Weights of a small GPT-style language model, trained from scratch on English Wikipedia: RMSNorm before each block, rotary positions.
Each number is 128 + 32 x the weight over its row's rms, rounded and kept within 0 to 255. Layers, rows and columns count from 0. Numbers have three digits each. The size before them is the row's rms in percent of the matrix's.

# up: layer 4 MLP up, 704x256, rms 0.243, rows 376-410, columns 128-255
# down: layer 4 MLP down (transposed), 704x256, rms 0.226, rows 376-410, columns 128-255
# gate: layer 4 MLP gate, 704x256, rms 0.232, rows 377-411, columns 128-255
up376 106:144137137107083138133092151104096150153095157165184159165150078092110140135088134142152189129113150090132182094074043124168110139090111148142134139179149171105078133133131150126083106135164121105213118093093086084204150126082131134106146095131122125115126133122118098174108083076124102131097208092067137160161155135098104056102155104092163160148080148150125119144121140135107120149213
down376 096:141079145145143152129084159160108112123140134143092145121210165173102110138108151107077139083117131119106099092073093115062102106082128164111158053135071103090111108153094065110166168173155131102157143132140089088116140166134172122195158107171084074096084135092112166111126134120130102167150139124119060159118096062187094098214172129144159165131157135083122124104130136184148113151076
gate377 099:171120139157101137094170144091190126181116163158171074189054159119124122136146071043091160121146099079131114146127146118198105119109145099137110152109110130127123116105202117102166137109155140150143101120154067159133153131106134115151135172090040152109128142139130118105154129108108127101126123121099100122074143142168123132127175113164083106161131146159129174140085160082160093109112
up377 105:091092126166142100115167132111115136112149103119130153095171094154084124126148093116124156117136107104171150056164054136100082117051159122102165133147047194124141161131157152095104124146168088128150134111122163141153189104151186071185127115137106188065143066148095089162108171139152154164181141102149120130097132172125093094133155091092152112126126105144155122110164168048146126120144
down377 096:145110093126073111068062114115109122128100107112148109153139088109150137150187134113110102143118070158125084125067152084162088101157048170157136132150121101125076107106111174067132182112165128150136173108130122140165077169160134105065149129130134141178115076100085105137124127150147180151083133083107104136071071134080123152179136168147158109094157104154092131136121137169108163126160
gate378 100:137094134143138088151138138193200169166116224161070099086171125142126126098105184141121181129152061135154081142058108081166134099070117168126077151166118144108115148119088112137105166164168094126100153203123121091104149126114136131090078165060103061112141123169141154135227112129090151090113090098080144118157119128134130107150098080143114072132145178121120110158177165153136126108129
up378 096:124174078098110159142148207115074171122062104138091100125169126102087153150092113190167078177113097102123078074095170166141124136127167170147113109097151124129119167077112120179144127128129046056135067145094128145164114089112105150126116148148082160165142133110089119174092118110143079178118110118190116157134149146149068151158144076128203171114141128075125125124130118146163144117115
down378 103:128159096110091113159173171187108131155158160158076170093092115112083127125138181147150117130120067147093159163133114120160098105142134136084117144153063102170107155162088140147125106102111112131176206146105144109104158141142108112208151103153087133097143121115135111148168164135087152100136112126100140138111132150101100137122088113182127136112124054159172162113183123115132064103161
gate379 100:126123104144155093025152106124084173189126161164166138143110107089140141170161083155136129149104085148189154111084093183146130116190145138154117088107119137137141143096087126179190113179114146161104113105102133179116140109114080136096101162172152124172156144160194139071177124141160145079112135136101123119148106106165162125139162123060134156194139152138090131145118104128152128139142
up379 093:137134115117140121122145155051125115140121154094160124170146190105197138089116079149123050146120131147098154122131115132144135181141091119114148064203135102101063163118053145170190194095146145116122122129132109149142099090095149154150148153111094113161119099096139107121109160100109125161152083156162097062074104138123112100120086079113144142079111153147153192097159158165125117147196
down379 096:108118158139168120110114115098107175148135109096132121182124153119067106141108095157139102136174127182144133139158129177117173110151086136132075132119112089108142148136120127132133082115087106085104121083089230114126134142154104136143123176130135137149109103124147126057180124139128095090164183087088160166184150094150156134123155086123121122163114139127073067144150136099062077119104
gate380 091:167118166157135067161128110123149067187137074161149104117084127101169180162084121114171067089197147119105117091129149117106164152130090161119136134102144105128150147161107091166143122109130113129138106148114119139097162126125142160149178138130174114092165112122128129170143076126159149048117082088099172122155114112115152120133134112077116148068081083095080139172112066180098180164148
up380 094:175190049066156122138101114092116163130124122106186133149166117114099095136156128104149139120133128091117087143109117111150167095139128069195126081079145147208079173128157208151098132089164109100123129093118136157120160164163134080096162157098099056176108089092087118129098142159057064119112110115141135175141139178160102102115115139151087143175155143108146145057123117069158136108138
down380 101:140142105113068137164152166101088126097120137091151134139175141093118121127107117038070114072103077099171119152181096142106139130092189130138138079147117125162103156192183165147090147130093130065124115154082133139131142146110179067103075100180074113171119128117140153149111174116162135117135114107189139140127130114143124136179120096167072094176137110135129105128147139073130137153162
gate381 101:112123111080099174099068121124105124140124100146169155139127129102107136105108166146131177114099110063091137139111072090174144133101117087104121134092118191096148124173193130110092161139136094119120165103146117086117177141103149204166139092120132129110062176139115085076129146132120146145159068198127130122157195119154077172057121209156107128126131166153107108080139196140077094098126
up381 100:111075100141068144207148170124174110041145120128113195121086082109143142111149117153136169122150123104117123123115090124096097159137164116095108186133088096144068092106144177115128156133089143135127105081101133124134137136167135144176133098120134136073086148127144102098187130094157206118054062107119068123074155151109158082146134090144156070099096084167123128139097106117202147119101
down381 104:168151154114135112147077096135130116130105068106131118123116163116145101127094159078113132111121207080163065095183183157161129157134086121122156110123118109067116118111112163105111096188085127148156127144133163117107128119164133127125125091158117143159165143130095077108199185089100107125178070141108178172086108139129140047183093137056102118187073142068170154103165097114095210077194
gate382 101:177163219122178194156165158164107127136148180092170138148155081126187155098100150117121144140134110119207130136095076086125152177149139105133175163126168124109104130122160097120130143083119146124095123151114091066150121169159096139120182176131161098127124134181177079145206108133049047142160097113162161113091161093076175147100132119139097120144122081165153097132057157114156149082075
up382 105:172166153143172105151154158114134137138117137155139133100051168116172082134126126108178133185115054060116154170075135121161126143104138119084151106161129096167171149141090158135115125151080129151136126157145127152117140163121148066148166134096216131155112133152091077143124091138090145125102140119130149070117116093190154114104134158079128168152121191120123123096161140179150126144104
down382 103:142118125110068135067092142156163120121142092193090112112092098130133096102160065078114115108097138137121082094147149100090097061136088136174147081182079114136138176107180131102157089139147098107159154159160133191110135124133088134120147125104116107119172091080134131141107141115139164143093101135093082078165130118115125153140145117159127136105120141150125121149215150135102113152124
gate383 093:174176061094093145159117139156120126173171136122091085213136163135092140116123110154098163125115115135085155128166173111158099108158107097125117127117149097085064119116097157201136123072167133074151111097135115170138140077116154130126130136171177098087194124156161142120079144145140106138207109084153173123123166134124074132129161083112124144113139090118087180203102147093097160149120
up383 095:098145088126123101079139161158122107191192137125131101211103169103109184150145106121171128109164175153116109102158169156137163150083145081144128098176112119150107106152120159143096086132156108105080061095115176122113173134133056103120091163102155155153111128060116138140088143113097109174141113136154147081110104084138132148093196133167100148121103105087117150141104132102099104081210
down383 095:165092149127147143122136080132202092094110086109118110165117146166119176125101106148131120157164158174184085132145030118118187077122091140154087160109139131124154138150176165134094117126154147127092201167114128172090110119159108166108097103150190088099102121157144085166142109079171159095063098121143140132151131125112071078117116127111120106126173154099144132114122122169169128169160
gate384 106:067121124112118136101115137192133120125122133089152071133164103155135127156057143126159141120152087155110166063099104132110087154169095086128108094144149177107084157127098136134132091154171117114098129110138132133136142137070104155140128153142076161195194174120165132162109149116113039128134175135120146151120146132100059123115122134131127106118066115154137129107171115127245189175118
up384 099:156171089106129119152143149098119112181159107151127036138123110119077149121145192152091148108142159132164136109157003118155134109096141103157154114113096136084116115142094108189164172115130142121091131117145118083128086080178074065102150160158136139148121162143204153153144121166123113123155134184139127122104104117116115119125201118166170113095127102133138137101167162074159129172120
down384 100:124115109236141166132185137132162181095122135105142134095131149072122156191117140108164103183084125120146110154114141132096132095144140169137159097099134112149107118139110148119123150133093083088117147072115148116140106114112126125146134137195076143158123099145206169175179181142106171141107193165165135108126172093133088136173175137134179104089124138106158083127115167192168126138124
gate385 103:121138126116134079185112116136176119117151093181151170102083149130178135169092141119105137137163079084135114097146153100146145149153181147169179160094085130130110192163143092164142186067201162132122050129081147145096122118136113118119072087138130116128107167142160062107095123176143063143105158107100114114060164158164176107195109147110153126116160137129149115093113156093091137089132
up385 099:198115169109185194123204187140129092183126091140117070078119139108146164081095106140150119163129094143158071188129129127146120078062125152141154134173120175154108160177087092142105151113105096142137114109162138134082122131204073076126179122121191150172091171082050100151119151109109148100126133167124156156170049134138116144081164124089143134083120125129142139155086072136100100109081
down385 102:162187139082058224117170154156176134145089160103073085149093146164108118135081108091170084120147084154163135131063175095125075162163178119092154150114148120128149117094158103095111207126069103122135084163135157135080119148173068099102106154154148129139167153127133161164146203157093157049166028130160100194155156150106105124078161126122167199145108124170147112126106109129115065189087
gate386 095:136091155184189151109139162152101122076158150137137203115131125126094078168135118042182118145131149096157149085102094078124092098112103154114175169110126162175097142183038215062138145108118127174152119141164134156145053170132113157099137131118087145156068163143117118142132151134176148149118087089124122130133151096178174135148177111124137131062096119106126088170159120099131108134148
up386 092:088125156128091151128163113168101140150153189142105114151165084121152082129167144151141140114089122105155167074130163150138031156114161127131094131141116133125130125094147063160185148129135168155159191094117148089152168081123118164125115122147157086137101125100115124098057122143120101131111133151093125157110170100074156145143120094151129141113088042151147136114102172123150221104183
down386 100:115082172107127074149185151101104142227110138060128143121143136153108102076093104084065126151186164140102106083113110104090136132162140133084121129139092076193127173097171124203126148132153116130115161146166094118083129128121068167108097068170133135116118144108155077078098116081157115151150188094110180146142062171129163137124156133110106180115141139099173188112173141196128150071098
gate387 094:147078118136121150102162093108155114175154153093111155100121122172124085110105105158112088113089061135053131114113120080153081082117087088149147156140149095155127078138158117176137128150181097143128182140121130193039142132118105108138159145108095148114136106136068177115077174109152138099133134156113166148180140154117114145132134128087095116127146096113174060114162116174111140118168
up387 096:105141195067076103090140198083130145114173121107180128086140168139087127110085118184103144120158165092096111133094096102158123149217150123081166119106125143094127103170093152083117096094073142203110119167209138121160070083183131116167106051109135114192150151105131180165140154200117113144168113169110101208127131094100131167143160148139157149161132056104150122123076069144104123167178
down387 098:144103126144112171146084132094119097126108102156194121123146132148112174152145140126139093126162103123114120126137098158130147138146141145102154131162156150147116159099152131119106170062183195140137077115103109150082138136101171137171128159151077105162103165165091160103152111158079146101114170062095127142193103143144117108147096109142086120091052194109126154118163119158104078090193
gate388 096:121165110078135145132109144156121118142134199141036102120081124135107146122117115095149197108134106112158097173074079172156135148122097122138150144173153130160065101102144101131095120105154072098119100100167147176088118099127086133152100177114178142141167073207093112133108145108113066147143120215108132120113204117172134105131185169139093126126112148095086133143082201114080162159135
up388 099:123154156082099151067166181067119126117136143130107161150137135174146104108077089120119158142170109112178126139192131097111125148097141143152132089112062137163156113056132074162148123142163132145167149128133129090150129119147106142159149156196136160094066080081113130154120140108172173109099147121092086135155151126127127184134194152129134173152115153163122116150147083109031133171089
down388 095:113169079073150159109164119224135152143100126073088104193157137099087186129102125089121174093094142137129100177092116129091141130084150149139146188072113129136152150115101166164153136130174127156125108169107104160168121154146166137125096120125121108108175113132158108204137144096104181108144123140123135134114125141089160105163119145190132038135127136161099169109158127126165112162108
gate389 103:113161155082084124177167169156134076132121138134169130143161098071127138102072158155097106171083128077095114155092149121210154065145082202126142137084126166158101144142140126067113108108176141103137165083143158113122110131125101077111082090093142123157104106143164110154157114129163144173108136155081171092101134117119166108187113167132180121149160141157063044190114138144139156169103
up389 102:107128093123098155134123124106127100130104201152146137156100076125165120142074106168117181134107090122172115081092189135164172119158082135123118101127132165101096146099106120141183093187189128168129129126046144100143110150133111121135142117187146072124141157131134124183089110155103158168154145087094121107094193097139114138119142134097031169138141172153129050154145159167152139096103
down389 106:094108103191125099103227084099127129137126084162128105160122134103123139124106148111141128135083097070165115108136131160118140110097101102048130099184121136139091121173115102118161088064118171169170096153109056137145143145049103093126106059145142135156094120121147111127116075107110129163113099118152083134145134121104107126105116082084080168148105120152140026135085157083112132141165
gate390 106:143109141143208180046128142120181069074164028081167154152103093078125173144182127130159087114146134128101094157124174138182150201184075132140142112151193121114139126146157194169158094107094126170104155153086113143137112144135146111113120147119132087134121121144095107129156152166152140145164082138160112110072097176120123174107139119122116090136154172136098162104135148132115119167102
up390 103:098106139140122114132145079103137100150140154127101093089100149102150122112117144160108172090145145138044186155133124208120098129110179162168075155159140134138156118091097112155202154086127150109157094124169127117114127153111119064099137116095131130161095147064102057160136091094179094122121152087108109051148137131160119167145101173184165138125128145170219109153117111130124192132147
down390 103:164124076097115111143103091124143087115145164128081116140081073168153082130099080115101078200072128136124082137053092126122122168153129129139100090086108088147133125157091143167125108108131133098168102100130121163099161129121146104089124083141067117176153183122130107135116144131148155081129128161121153165117144091173108142117127106183192140100065192109095121154170138173153137138114
gate391 099:142082089139093143118137139080132157078098114126056189202146160125142131156112092044136147159144165086127137163144108109145124087078128139077103098174151119100115151103156152127130159121097117154138135099083150135067151082139186144149149100097135206133163204145115177211148119129161110125108147129111093035097133150121111160083081128125137138136156146140152127112119123077180152119140
up391 101:050131162185142161140138150115171135126130113116161140079120174155125145090192130134168157116194101124134124135071109174140109104140084117079189170105093174097112087149142058146144061160144113085111093175103093102172157122152074169125116186118121114108071139131124166115144187098036166082144145121108141149159114207097131074152175139123144115081089116152096105140125162128122112128139
down391 099:101112074140155115129199157169121119097118098080124118084108103123184164092142081079143136141100116119156135147053153159128141136156125122089113162105113209144141149128096136202136102128162112100147083168104107140099133126103090130192192210138148132113163149135125092156124128093134080152138144148132093125120126136142131159114137124167089085168178119160117083121151073100203123150114
gate392 097:073121118126131155126152130145100152108103109106221100124142083127173141119170115144219180118126122155134115096161115092189061079085160115171121125141112147143137085131115137162161167132114145122123124133103145116140115134186162177104101133147152184126127070119165105076149126143000116095137110085095111107044108108098151130179179143139091174134107097140107111097085176091152082098123
up392 095:147162149180119121122072140070091062083187096054150159111090079123125122143170144142093138160080094171127055140161108102121103102127133122081135123163099164147140091107063249093173098120117096218097114106121084084100047122161155091111133067170161109110158152124118106143059135112107181100162143093152102168144097135140134112155134162111111097129099158118127142112111187121150146122151
down392 097:083148183116082164103113138073071122125127162135135157075094122131123124124072125072150158136119199112111130141155128121220132104163141079141157113198149180113143109124127096096132107183126134082137145082120134111058142114073141147156083122138161105174147085147190135082082115131182135165097144147133108138080174139166166062134130064123160173110179147125137121103151170086095086144164
gate393 105:165146135110163143154105086097109177127117137081175127141140115173153109123147163127149056120157147094097106072110113138081122129138165119148142149117144112077164147070106116178136165136092142155180111183144111137125148165121139138094129061169112198111146092123161100169132131156111191099192108094121147116153182159158119163064151160122112099140121071121095148118155071086140158166202
up393 104:129130106092147132158090061169114118178179120132137108126172144164132148161153132095103118147108139172172063137124125154135108099104193170130182166093123175112138122160128148100232086140166136179046094123161080073132155122119098131163099154089095145166160091154122133161115163102147141131149144105168136077124103182129143122161127168152103140102120157111136113088097126080143140114151
down393 104:130135154114110150121081151133110113176096153156171125155126142183094171137090142201084109139117144142159136127169124121084186197152102199153144111150092207134189131148103106126150141133099156081136067052102166078136107132107113138136096144185153128137153140112117145157113118080104122131085095136158175111118136133137094107096148123119099087110100142100149156135119099150123165075035
gate394 105:134061108093174164150175124168143167150159164163131105154111146180149119220138083099112080131120163133158108176157126151157120120122188116104124147136145123114148136129154090106107081171143112112095092135120092135096144108162143112059143138151123096154114131148056147158114178170070112124173149119147104138160143154156105183047141117159075130143125133121099165094165162119131079104112
up394 107:123110157136135172134138135166101163080135100173114126172136121084153082130078100091177098148098103108157099104100183165146145144142158178140123161096109168122146118105080244128117159140124097180173084120114097123076163077131105182121155128193130121136163127128105148149172139144169169137159114086174166171144114154101097173097180138141128105122085142118181148132136125160161089094095
down394 103:121086110162127150151104137112154150141145175102117088100118175112114129096121112080126165164050140161113175171086160082164116196164085134197103139170144173171140168133124123136138075148148140103133129156127179123092111154150125156085143197167127109158137152118121168121128162096105184131124165170091158094086153089152188094100099170122120175105122109152109131145103093080158153163155
gate395 097:174093137095106102152140134112105143159133140167152139158127115156102100078087115096134129133132116116124097155159075143116123098107151072110139109122124187095117147128139137158137154110124172174131120069132162116140146121130136123174067133091117097194111117042093076130129105147118118126169135100116060128129137083132108092117080117099085135094142123167091094176130126061096156179102
up395 098:129093142127150103146121093158126098169101162088128094119139152156135113099196109158182153126095196121127110115150150125146155125145128141132144131152193057189098104155148123100150155135191053129147103087103110102110105168158119130119087093149142156122067125137153130146200124133146171093101091114140111130046096163191188086167165167108189152114136061120106100168110152156151158140116
down395 101:091121170118103154182160137131089172164049160077124065131148179140152177082185125131133141097159119115138126106114156203102171111143113064150078117122128173094099093150130131123142175065151081163127126066102115112184142148099162088120147159117108149084168126118109077176110105135140181093094097134124081148128136165164150068109132096063112168153121114070099106121133181177107101118138
gate396 100:133159103196105141048089116166141140144105080164087089100118115141131081161124162143081178144140175078114133146105072144114078106071118147120171126169146169103118125101116110122171220134153127109120042113095134110125107102110121099184104079113072189140116142122126172185139114152130127154113124164167113069176122113149092092113117146128170084119115110146161088166161121152156135165113
up396 103:159156124136117140178143058169136158101105094154149213114135170103082085168203175166131070127099126207131087095140150137140067134074118150020124149079105139093079200132115149116118111162153117116126117079128113124073138103094115107172185140136097119103135044177149061129141164098086132118178127143119166146113140162156175104139131181133142136099153155195161096146179138158122174127090
down396 097:138129120170162151094146156139191133114154147121133162130148088141149116131120092088146106092098066108103158111129104108127112132186199182134135096152181070162127128135155165123178104177110134125120132093134117096134163142127090188117057110110132149070149081131186115102110178136097174119137057152107173091097105125096161099149153121119126090121172073102121129154176101050128111139106
gate397 100:109101188086134166113091087103118068131071120096121086069136199108145123140155122116105162141167118138142042102116108096084113084088101137150109131163137146117079161110066138127147152110117092069095113135160114129127123126174130147093065128134107173202182148111102146117134135178147076111161137128118123132160145089130131154159103122160085152110092141142175146145127139071012169132160
up397 101:124138145103144106132052133102136085187085155134140150142087126167110091154148212092174134162185149181114110137089104069074166124128100141108149110054128114071152158104167133127101150143115143130074099145153121097128143165108139162076153119145147121135106099117110149105079140159096205167097076102102194148092136103138147226156148080158190092167110063133123156123095107150168106095168
down397 100:140134131105085110167133119148118134094155085117190115102069177121122120125198136141164108098170075127160127120118146134155133133171134180045077164116099130075133104143123152075073147099084075065097144140103131095117115100109121105138125118189112144105201161114103155140098067161203101143174120079093157098119109077077137139124087119149111133154083151167193137198142126148116100148157
gate398 098:134140130121151082115113062084044162132094121145063145128080139140168099112131122129089178130132099169141105086105101163132115124078074095161074121191133120073079112092157132137134095153103119105127141149160164175128118129144153155148155146156114181192178141157142169110185143089139117112088143097147102148104094050142158175175111118109176121188146149176186129110090137165112177150158
up398 094:119166121134132091134147111141042143061104120114157124111048101107117143125076098089122127115103147128181131126132144105117099127130059109119088141185117103130152116118148157114152067142121205118116095172143101140137100158129122205159121134166092123138091128109105125057144176123108112152147139199093119195105123086134129164143154088103105155137176121124089125097094111138119114147172
down398 101:073148134133158129132121170159159133095144216107091108172157126158177110108114152151129127171133175121162128127156127107133160110075149154083130171176081100103158112113075129147103122149127142133089182127204128096114135192168159197075159094106129122128086172075102103135070052083142105115110115102057102141131116178126137123120092118127180125129171160161104095123089091113114123125104
gate399 102:186137144146147130145123127157153146141108102130115158114159128188190085132171171102075120115097128181189117097109117154100154118154099105087105158108211095066085171118087117148130132166135107101153137104114142097118152131081157102142099201125088121093122086159123180166105138128114107091099185078141098169123139143181067101160158115155083153081153154102126090138161115114130166109152
up399 100:093110145095109083115133117158158098082175098120104127130136181063144108117075116104134112097163090163146167121119142085125133136184170174139194053144100156101110081150168148171099104212070145094116142158140136120153084152143106114140063137128121088098085057106139147105148149137076103179183125126071170108124219160100128128120112146139102140155122122108122099090081141190177088139099
down399 096:132104076164135051143147107097136152186087189106081116180089083126080144151034154121127179090181209141157170178151092129148163087076140106173167140145178154175144070133139041139077158172142133148121150109063143119135114104100134146176080176144106126134045095136136093110118177145156117112106111079105138107141108142154187131141117087110175115149162131140121134147184088172081124119100
gate400 101:114123107181104110103098143146137159130150056129132109068167090084112153126119125171148185083124075124148109121075135169129179097145091142143168140126148124078112095127122123155131184112188097202105075092110131114123164122137162122027135099099082138102154099128092114114201110121093104083081169134068187112147135152179254138155144151135111144099126128133079105097174164101136113212146
up400 098:109199134136082112159097083109100162115127108092097135085152138153094151079178124178152144144120141114165091165148116084148136149103096130138141113086090113096083117125091129124145103159046092130126139107062087086137136092122172115105131162156047110103097167103143142032157118083106113150092091111113144134161107126171150167130147157145093112169116165100106106098180124077152088135155
down400 104:133145093123115154156104083075188112087122154096117116057092069056181116154112110144136184089165130199150091123107122017133166086110063118152155131105085164117133083119165104161165183076088143182169104097152126156120131179109136074162098078132095161102129106104162162088154105145096152154169146096099120143149073108121122125152141124131145123162160113152096139158105160056121123122101
gate401 104:134134133134106131100151181153115109126151113103154092138157150147186106143139134135165153074171127159143114134119129146157123153081169167152206123184114134151106077070190078111061184132143183174114094147072160152102155134114062127093142104137152128124164157138104148139149115127097066105100088116114183110060158115188183145146136114060151135182088122107123084156086119074090126064098
up401 099:175178109089100167090104165161131145128194191150149142173093120182141173127110145103115142081106186185099144118136152190098175103157159118139144118166110079158099111163122171162131137162105074163065166134105119155041122148133156085125132158173112104151138057156156148123130124172148113195152148064177109158116165113157115138156137098054095169125139079166159078168117120142136105141123
down401 103:161177135142205129141113125127130075139128119144096088136119113166085166122180163142102091158104143111128083127169130119135107191156174136111179090163126141118137070103155127126073114119097131124112131180036162133127141119135165051110143103192147148135095143152130117095128137143163092128167121062151118171128112112108113063111145136052131122133106116161111120162033166065149185127130
gate402 102:086130098166070127109099136130119110143123169082119117096139090117168150207158104184127116112142183149127138152127136160106100117070146148135105163123084080160135142139133124191215124155068044094135068131176160156121145141120185146094137121177097126092128133134106105111152126101082076097144128076139116153106147174134142117126124065150137152109091146125110149113117103116131099148099
up402 106:132123101129095179198084131127114122142177083076118140138100176062096194102075141169131104133147156125165100065150144091130161114145186161093140114156097137080060130100120123099041091158122103197123084135080170091147146134145156143178149165125133175124092153130166121109176121144109107114148097097145128153098141133155102074090134130158161114079116142115127170153109110167156159109111
down402 102:135117143126162145123140175121160124125159098199140165126104143088150076132140180127200147162153090130106127109156132115163106144102127169130171192172150173130107080163131071125132102077122137131045147119099132084166086108103167103154138138104159096166095136175102157156073118137128141117110103107125118156118116064123127117112115146128140133167102133118103137135072138102191181067130
gate403 097:130113105125110093127150118129094140137112169122160081091175090142186172184118055204132099162141132159138111161105181115124106105113067162066122128089131189080108125138123047108145178086101098143132134059122144152164103139141137170104142141168146091149118132075153025134140096176123132131103122095158141142140127131121158135137161156099140083175150155118083106183091131135164127132132
up403 106:156130109128128104156136114084095080147154126135123144084104140114135128057121098054107096132145123160088156119150140164096173058129075157102124122135154055062145169106154158165105145117159094124101052115096137167111083135117143084134133107105062092117116149173108128172110097162084196171118140145056090109152123119129171121088123159117098168155135168144113096097109070136125155194169
down403 105:135113122154128097119098150176108081055133149116163112148126138103131091139155126088122095126067080059116088144101144154133102083120086179126126123136166062131089158196118066087127087136123126101153160123132078145071145155085091124101141093145140081118116106098147137144071201169122072145138086062111124152120053188116176105157092139137109185145159122169063139134169140105124129046088
gate404 092:115126133128103152159106145131110123114094139120185125108171127077074122064085143151115106088170207146173113157174118113192070127183136120096116188131189151166102175073160183121124089106098130141151110129100062114154158141100136119168082121140115170170183161115122090085155099132136130188137115112078139171136125136122148086096119179206128200128159132168129082060159158154194156121136
up404 105:087160126143147150122123088114133163104130139127115091135170051107111155142079092156017039150115097105107070085108180146070099124087163155161073170072128181121152108138173076098147092123149173129176150148116095155069163168098091099127100165123153128123149139178122052168162135167111081154094114104125115111141152106082139094174093155136089170127122119161127128137173120132202171131101
down404 101:184185113147093144106082114101194181081082147119145121124105136175121147118164138116109155109116144095132112191115100098154101112125096145032152101112102088078105122141099151129076189140149144118126056127161136099123103144202094132120084128113116161079124064113110161117142130085172139136148120143144152166159177149133134109152149134089174047179132168086132151116055166131126111119102
gate405 102:075162117189132140102087088164127093183173100122079157108113115161160077126116092110098069183077116089117127109152071144120114118120075136084094098162113120030127144130156093138124182131140132085132136178076114129132149067082107121144100125049097138154103104131175075178069154146135098168136157109107080134083131113130124124088162142150149115159113149073074136118128135061100107138126
up405 102:129153121145117186180158167099099112066094156152206030119129087103204110132150141093114127093195155146107178163100159174090185119089182125090110128120119113170105104111166146108113172106130102061166089144079153101132100143129176164155154152102156142090152130150098060168116092133108090138136159110126121175134175138085131163100057076163101160125129085151100111111093122085140121150121
down405 100:161179103121152134132211132122093216111111167126092076125106098109187137132219109149150143079128131094159136172103098071150123025094137160114152130095092113177087106113162071144138166097125157121129124107088134055123130129102171097111173125153132152184133128124148152112180079137159159135132110190115089143071090107089104114135130125080119155156119113140099211179108098086078111098167
gate406 100:113137152122201175111052100139145168121115183074146149149101078130144071074116064167127170065180151080092123136128139180121162204123142124152126115056145102155154132113155164153133097148169164103157159140151073157149153109085152137108097147155081112166140109146118159074115127153111130205143104087171109133105061128121131098128186133099113167182121124088095093096133130112129129164087
up406 104:115124124137148175084081043110167187122113131152113075125113117183148125179139135109090118130175126117094107195158123220156156169132122048138127137128096073109142124125150128130106103144128147117204121160124114147165165131125157105158133167177099125176128131154077127107110129129160090119106146109134110123115092101169200139124170183090146153146204083139146137099181119140061180160153
down406 102:166140130149136159141134108058134100106120113142076143154130100148101171139147112189134109117175132144092106116165141088063090105114096129077137112124114199136112146171167152143136068148216130139130094232163194134161130092148118084161156182125094107176099158105116113090080191154149137159124119154099160108112102098125128084158181164157159094097134101175148138140110156164150116155090
gate407 097:070150190124145115127103138087100146126149165118154175105107145097119115113148106118154134179154103166112118108137162096135118189135128084118138160107096188104172093121108110096063137101098159141080096097169121135094132136070100128156163119108142085099138125125065161114140223087083098112140156089182121133115153103213136128075128112099171168161130103122056127101119106076105163094117
up407 102:142158158146128239128133085112127160095136171141179127135089133084035162115107120104147185118064094145159153131075178098123117174146138141103109120179075030132075125157167122089216070110137111113147112134138147134147118152194104126062138102148091117111128101103113109126109123136090101161098178082147130134135077113144092104132145095096126139141105128083096139126067094108169164132121
down407 100:095117171133166112091097138102108156124111112161146109125125148121101132134114104136159088144114142136119139125147100170183081150158120137160105137151073125113062150142126098088161115152176105137064152102094170159103164107125067124110070149108103103089131110143169103115174091125077225073149177098148112064120109154132123069143086113189073108159132127104111148168115123138098189105227
gate408 096:101139153062097159105102108141145119147067138129123163125144127104153172190062149078138101129177152151106160116135126149177167087125106145183174098081162136160104140114086129131142167156130090151088124172173178151117122134100100177177064095078132121093068126127101099126141188157091126106106095113175163124169140150103169108180075091116090100155111096095092173127135189160104155193197
up408 098:103120140106173064136175187170151059146158031061161140097088181146113127137115158174138154111130146072124156139132127123134160183110113133123124094094081156067132116114123213092105119130089138150113099110077114120128139105060081073133124162118104128140109149068171092133149097066080133097085076162143083158098101124154065152115125165210099097126132086114123041086099106164124158141070
down408 102:137118155110104123110138172144147131162139104085075150151163158123184142130127107149099151151172154071132096102143118101109150118063138143107139083140113158121134127122023110148137116125141085141110100111139130109139136135020118141119164048149142101145086164091108063134172103141125146202136070162103065150186110138074132113193177101143105080131135137132108145153157142136128124148130
gate409 099:073117172124140123100111141111143139143133118112108066170134077103165095107078122184160077148151127160113137139123148178174121137115185176144142070134115106126133105142136138163128124120086126116173114115122118099069170098139130154125135144113121153087131095093149105122129161117105188127093127159167127178156159178121122139187111025149169127151098086106145118129133102142102084092100
up409 100:075196090116077155194137088102123123156131081192121049110100135108177131144123122091126149113122118163075133107112127117152131159121102109124105123113157107096088121128085132083161167091113080166122142135102143137094144099106070140093106053111173114112164107136122139125104162149224152157186126098083145125090148094117093170129140073122106096130113101080163141054086089135120119105159
down409 108:116193146148120060097125127141116093117190124119133076107109159078050114140100106135130113135119131143114183103114111157098116122058130143062063130124097166130106107099168069112099140116095070192163188136133150127103188135139135158206186150092142157130155169155113072117075128151139143121130122138190146164092131138095189034117131123143120142111087105114123171165115058193061082098111
gate410 100:133117149152187082141119118081134113196132099167131111099162111193115199127159091111147126125137153162161114122171124143135164137134153150188086100056071127128066106166106170104158094105107164145114143135108132153082163085132185119106126126145120156194154089149155129070158138142074109079098139165165121106179056151170167143158145132157142124102164134102112147096125168182090135089077
up410 099:183080118158109087172090139131179103106166153097113098181198139105156170100187078088131157089111142150110120125058188139151174139147116136148147043105136116125126174122067114099126143062113115117075147144100106096157186121125108145082143100143111159145090114099088120105130080178146104151111110140074102126199084131194086103131183132159100092167116121136132122090157140146152118112114
down410 102:162064084118096177148142135097098161236083130134086153127089162122078107092138146086121162140136109180119137099144105110151163088132127066130178079125068123189107153124139074107107111187158132170060084147098150122112168066110123090099144093118149064178110153136158129071112116189159156146081120135112094126115139126128080102153105098131105123127193140144086147122084124103115065098138
gate411 097:155123184094081113148114167111130083146133110133096151112143079148133112176136122082082123119088094127135161166097098077170128118132145148132092133138152106130194196099116147158111074140146129149174165123086110124160106100078178136142130171130111154140159123114154106167069165066089112128109124177154080103123138122148134175165164173144170088203167124119116165128094067095123116140122